Part of a small language model's weights.
Architecture: LayerNorm before each block, rotary positions, no biases in attention or MLP, untied embeddings, attention and MLP in parallel.
Training: 261M tokens, 4181 steps.
Each number is 128 + 24 x the weight over the matrix's rms, rounded and kept within 0 to 255. Layers, rows and columns count from 0. Numbers have three digits each.

# up: layer 2 MLP up, 1792x448, rms 0.0613, rows 878-930, columns 168-223
# down: layer 2 MLP down (transposed), 1792x448, rms 0.029, rows 878-929, columns 168-223
up878:128139144164159147105125108121146097162112144123157132153102170104125129139081176123108105067118110151106179139089095113130090137085124126118124140119137142099157127131
down878:125148118100125156124085104124111113130130144135127092102139141130102136098125105128112118139104138120161127113124140134145098123143120121165125153129131125151134107162
up879:111159107102104124081122118115134105125121140149144112125143146152144171147154117146133136142121106135124136128113139142113118134133130130154132149107098137112130149129
down879:121159130114129109107156123118142091147148131095149107137130166164134121109157139128119174135105127130109142074103118147137109161121142149151088140113104129116105117145
up880:131065163094156094097114073118141126143080120117147142156137179129138129152113147101110099123196126148175168068167137142123165136130096130120121141082082182167140115171
down880:108116105137097158119092183157118116127156138090187137099139147115150060097106146118095110153072107130123132141127158127140121154125125126116124132160127098119120123162
up881:174147113117103138077109156081107159149167113146170119101112111119118133126108093102103113111152107153133164129132152162129136105101117120078151148153150160150146111141
down881:104096111111125117163174109125112134110137123173126119143082172124139113142119114142140165149123115128122098115126109101098107136135149141128150067115154119121082116133
up882:148145135149127136163095141132115122126088141136103142139108113119121147151130159059155140121138155165084140124114169163125138164110107094104117144110131176123118156103
down882:094137099150096117136110110153142171068102192124139116082110112145076145118133122050147144173117184125070179156130168164111185144116154125160124138147129110093135115165
up883:134155123142170093088147168105096122149155145166110126167108119150150130144110150110149161144109086120175145077106130168112158144108103132101157125121152162117158140144
down883:150138100098098125189120102137112119150103115147128122173133134126124124137097105165157128093160117120085090129146174104144143123116120140132165182104106153089100167133
up884:152113127109131135167150099145098130166129139135108103091131177136111107101116175119165126149124098127109154108137125124106139134148144090124125135089118102125088154074
down884:092091132109132131122121102152123129145116111130108117100155144085126161130116138107119160143148132108123121120134114081131131173137146160101131100122134138151124119161
up885:118118147100136096129159150136108142129143075103162116125120133125164126141125135102156118126120129145113131174158107091123130130143108098147137118133102128169132131141
down885:099126120134133134113138108120118106131130127098135087117135141133129109152119163146096129113126130120124140108119131123158145140122139115109142112120120143150167164155
up886:146095172135111143126111126111131121112128141129158069132134102174106115107138138118114088122139151117145137087149156137116127118156126126150134175119105147155145110125
down886:115097131122115126111085151122144157130147083113113102123118093172135145141153111108114108107145123093115067104095160113121146114157170117164153162085118117144124142091
up887:116059099048123171163163112103122120086120076179158099099191113104149120134123128166136131097151051139090196106135141149134124134110102122102118145097102161126134108125
down887:097122127089118178120138115156126086143140112160117132141175087159139147086181129119094124117112109162125076096126179175144103119151152160127175181112137117133109120164
up888:184114160152114129162066184144154142104095193119122148108131147147107145104091075129135104139099093094134158100094100120153077173149103133112136136118091169132110132142
down888:106134140124133097104156136159116143129123158099108128148097148143143149157107122115126137120137150123120113135126131120113117118155117101169126159099151133109141129122
up889:202147153110122143127119121155125107167132144135130136117111142145139140130181107152124135127161126186128086096154139136159143145074094150101118143154161123126109153132
down889:147134114099112140125101116118161121132136096149114113116117112127123144128133160136137126157131133144107143161124137111162150140147125109132117177120157141080152185133
up890:154102113119072102129187114112124141100137108156117157115098151073116096172145110096107079084166163161078098077114126137094164128135152043157136138120124132076144135124
down890:127135100185124093125107099208138136108105126153151149165142111144105133187105106113164153111103128113108128189126149087124116143104121128132135115162124093167141137107
up891:097122123131121150081122182117153105138117126130108146110179110139098142126105078133097141119143117116105130129143155129137134158117097122111115115123105123130105152103
down891:148117125139082118098132132131140071159089111176117155119140110122132134124120097141116150128129147129124185143128134137164162175082133098097103106126108122125093098118
up892:142100152136134092081164095119144124163152097140114146108111181111114134151141151167107092112148124151132124097141111148103143134114093141114070109117129115153117075148
down892:141106146103160105088170194161130112124129082152156163139126137093123143196102125163100145136131117132114138115150097133122149120097079143123109099133087113151132085230
up893:134147120103131063141126116084126136179111104136144112149101149166111139192142154112110139149122163106153111098125129170154149139138137118096104155141142103145139110107
down893:171157150055164091146102126135123118172114100140132122142087133126112119119097183155138133130129155064152118163121133104146161126130158105126125123100096127151135142124
up894:106138142066133152152102096132104121125131151101132194108111128147129109136161161092146125124121148094119159113100159138108168128124099124110117131133152113110105146115
down894:120152113090161144151167120142142119141139108152125156127116160175113165109147130144132127147171117128156125145107145141137167147127115129126117069138128109110139112110
up895:157128116113108120099153127128146106155085100119159109129115138111097130134119144128164134110168100125088099136122148105106149107127133119119137122142156155124115096120
down895:125128087115125149086108144187160101132093089128127130130095180107059137132099155144161141145153129140108086122184121119119135101126128149137117112094132110094124107127
up896:131041154114155164114135129170134133106126129154148103148164111118112098126098107134088120129132092096112136142122125088153110145102136078096123162112115106135090147124
down896:148148156105102146129133126110101112111150124144132152103088170119162117095133123127184138123172128151124145146155144123131154124125129148133139110136140132128122101144
up897:103134145114100123097086132117149129137128084138109131103162104125110109177150109102130127140130078145162117123154146123166139165148105130129088112118106152145136168146
down897:128177157137121130137131110123177109124125170106161148141052084151130155111126139122093143134126145134123145123105117170074108164171113136161120147134113101132121123138
up898:108171120129147161151134126101128152107122171109141114132106113131155114131092147177157148175114040130124143152118128108099161106089081175156126108141121079157106144146
down898:128129093145101075120132157180106069119091141132111146132142160098101097123149115099032129012117232117160134125142151133165059135152144104122163168142125172157136105127
up899:127128128144112118090127137143119125148141118126110098102144124134104130116162131117116094117101179143146123131115113115124115123149124118089135106104089134137159105153
down899:142100129148105114069104153143137143109134118128114125124147133088111139111144125129100097123087152132148120145102132131110118135121147142060135086113106100138143141133
up900:139141126114087054112135125102142174143112138135098132117099150150130143127105123123168122138150123132141117093132159135121134105145137109104146127150127121116138098093
down900:135137131155114055139149134139168156093141130152130105113096127130141143126062148141098121171130113148161148099140137130104105125153152126117098139139118118119134137151
up901:125098107122144112138089080138135137153121122109128140043163097097174135158100153071137068134156104117128189120172135125136111062119140097082106095127102112138110133172
down901:147078139168123167107106102129136148074127138135136157155138137102155147178119123088123114135126150100077172021153138087127185078101118173152059095091155068163098118115
up902:094096122088150157138141146128128141116108122095129117100078111116161112138105123151095106132127149126115128137129114130121075097126151153091112132119105149146133160108
down902:093159120152140163098160146133115154133114129085153119075113105154113078167116142131103159142138177152103151118142173162108123124137122174114175091110083105104148153086
up903:110117108150120140107150140140115120125140118112135128134133147141118098134111151135116113125119129145140127117118119118131107100160120114128129140129139134125108137118
down903:125124133109129126125144138132123111125126120084136145139122154122112116150115129122107116125127119139136130109100141124130116142132126131136107103147129085114122131126
up904:135125136139112126121138170116115164158149117107122122086100128140154147109079118104129139175120162074182117125139132095160146136144144117138156123145096085145113143165
down904:093138156146109118105150122085144143165111139102093125159146132157140150102138149120167121116078168160144130103155088184121093092127117128133156137173149122139164148158
up905:151125127119098128162124114142134142163133102141118129141135117149107147116108116144136147128115099154097128109122119107097153101138105117157137087166129145125112148088
down905:121099165151118141124151130144136110105131155137094133153127129119140145102123125153128129133144153123126162137125096121122123112136097158180129091199113117114128135158
up906:126164162147145120128157127107157144150110135099157131110126099110191101144139082103165128148187096131143096133113115114117112117135136156118125080156125172117139132153
down906:127135130133105150133122121120140126119093128101112100148103142162146148101137136097134123144171112103153117116149126105117113095142168130131111093114135135117086132111
up907:128111134123118138153142129122116119119119134127155119112108150116133120114153120130118139131113119119141135129134144128120107142135129107111108132091119138140095163133
down907:141112118131113109156127117109119132122117130112168113116113135163137133111141089135101193117121118116120124120152153148141131100133110124115139139075108115129130136113
up908:098125133165152148123112119155115117177134154130126128096130113122149133113087124125150144166119145105096085124106158132130112136129152121112123130148127080094123146165
down908:099156152108124136101123111106126147143129160120117104120148126156100124085136090155102124121111123145117130142128147129084119144121112154124150134139130167147136170122
up909:109114095103124120106102141136140127168155098099119151128130121129134131143122143124130144144122130093082130122113118138098109167124115122137136133127162126121121131129
down909:146155136104109146160171122129113140127111130123101110117103121138135126146143130127122143108167139107106141146084135113161129142135169126109135098128128151148133098148
up910:116132120111140135121158150108132108117142139126137158117109124149081118125146112132119092116134144095123176160154146100134123122111108107183136136095097146144096112118
down910:139131130117129115102123183150111110103148130104126135137145073136143155094114165132080122142103149144168107129135098141138153119119148088149145152160113150085164118151
up911:125132102154090142104117151115077121119159178075113132116135145082137129131148161144121105077134144091108128126101053110176147108162113124120115106149144077130100087134
down911:129126121154115087118065151170104114106154112106099100148097130127123179109138143149081153102155093101062081140127141089123165100092149127144162104118136115099120133142
up912:135138150101145133121099144114120125135125123148131134128096109089148125146151128129170127075130143118098150133111103143146137120124095122134166141101113136125128094106
down912:106135144156131156113088132125101140107138110129144152159119122119135108129121147143125165171129122098116078141116126135125124124145138166099139110119172094099105134122
up913:126188160153136164084084118151128125100097119115190110127140143150178094144151128110110096173125104061100091172052121133124141084135085114190157109114128108152121173147
down913:185140114101116105161190153143123139167154118106092155132138139079111139132134155135132130125109098107140123122129145156133156124052099182119106139127131103111141142131
up914:154130163120124144121085116106145100121119103122146090115169121142129133110117116144127085128112106159141121116091119123140139114157102127142107142090101143133098118137
down914:114099142142190114128156108154109115124181108140139115126113109080119165136108154096139104117094150113136071089140109133110148126099169147152151147128134117091079114129
up915:108120123187129150136116145112130154117151094157124131137122099080109109129088144129100095169129160121140129157142126096116095134210128132176120094129143107164158108129
down915:123138115139095171134147115120130122129120106149129138127099077120146167120127083099116091129113136158072126142131108091148112132172109099123151154117109101132175137129
up916:134141173127129117155149130133115121127115147128113147109111130144087140148137131133144111156149108132133151148121119114137128168119114149128125150141119163144117112120
down916:150105119114128137129124137143157115106155155153134119176138139149134140140116108126109110136120135110110126110118120129128141126120131135136118125097130110121148125131
up917:070103142132061113132149117140189095091125091114148148096147083134157114172128169108136112115154155132112121151130149144127161109142106092125117121088116118169113154100
down917:116152116187112147121123086135178106183115147162196125096094102135110153140202088048139149126104140122147103150098180109127165162175112077142124193129124140157153156117
up918:103117121129139125142121071107092112144130127138110121137124096142108127092160127134106133109129096128104142131110098111132118155147088145131171134103150146098178107131
down918:105098111158138135123127094108138117162132173135100161161132077133114135094155104109085149145102078149102140134119093150083117120085085133114152113123127111115177136123
up919:124127145191096118136136077125165157108100103154149140128110138126104170191097135075178082131109147103136138113080124102165141156143112158148138109136158135146139141097
down919:072115127127147130144120125084154108144083108161136136126189148133083114134087113112109182189161143101149133118102079085134138107157165160152163078118137132132145135097
up920:092166142093161168109133089133113147134150091127136131151120146171096130124128149127123120121112143149129143170152155173088103095131106118140098144140141131140153123108
down920:150137134145131121141144127135125127133105121118135109129128116127140156138107127125137133071137109096106133129091094139115144124086172134125111137115114170172121099127
up921:151136131150121140172112147166119193143109185101150133090132120109140144118124077116116117145088123170087141164095145115110155099163150106152181076144122206160142123122
down921:146142148130130118081098112093135116107136112103137103125091118140148133165140146132145126125115104110146169131131109122179147166104097165093122117101161094106112155104
up922:122113129149079147150154156140170086143147124149146150150115140105142151135114111101077137104109095115100129129145151119131170058154105116128129106128136174137180064114
down922:067159120151050170162142060114137085141176115159083124119133120107101137084092160157144085171124158144091159155159177132134168117122111137135164121057175101184102144153
up923:140151118120105149153139162157123090134129142113172134110149168184117166113126141147116136151167133109130131144155127129113117150120132132136121153090118124087155107124
down923:123126130117135123120122113126116101118121112106123125106142140172152178142146134122162115134107157141129115153121110159123129117133144157119128115116152144150112126154
up924:165134103102148123111155126132139138089188141142130113106125112111125105105119136108083152133155143098184147105151090137071112116156116151111113104118132086138121133094
down924:128140097141153143176106157100101146148130131140131164069132113130186109113103158121101140172103082138142130116088134180092122118166143106139128123146176112143153086115
up925:123145114107131143141133205149111101117150116146110106161137142112110145130098131100136121084077077132134110128108138133125097104151131144106123120147097143146085124175
down925:123124138140181107141096078133111100170114122124170140144116115140148127138136129133134100155173146134083113143146154121152165157096180141134114114111130141119162156128
up926:171124132118120122160101124111132118100073095126138155106146132165151101158141090107138122164149108146066098145082126119135122134090075152138113159114089085130099127140
down926:159124106103137112074197125115170123161121127082136103104129123137141139102157155145182162115135100160146105165150123175188133109107141092151110136131147150135132163110
up927:168092141140124105096124107131150151134150125122154087119135173096123090137141151105123141151108135146099132095082127112149152105132101140120110133119135137084123100135
down927:149076128146133129089137116179086167115142130163103102135154128130132095102117125105154118106148145131154102114111147117122151131117147136127114124121125108132142124112
up928:147133172119123115108138136145141116126128170108126101155102115122159124118139171143120123152114147157162142143114127092153128138138128107131118151125143154106122128123
down928:094138145126162136134106144145103108146128081124126143105157150104117141129114111097155133119143109112138126126134098134108164178147111092109153129150115095180127115137
up929:117129117115129101104128108120120115150078108074140123107112149102128104144150103107141130146133144096084131125153108179124168123138103147125128103135097116148140113178
down929:125129102163063091105131142120131132085120162115099120098109138102127156154118080144146125157167115128131142135167124124109136115136130136121110132113096090110173156136
up930:151097166139139138111116135144170095125129130144111152098141126139127145098131128120121113139137130114127174113139158114176131148134106135107123131107179122131104131105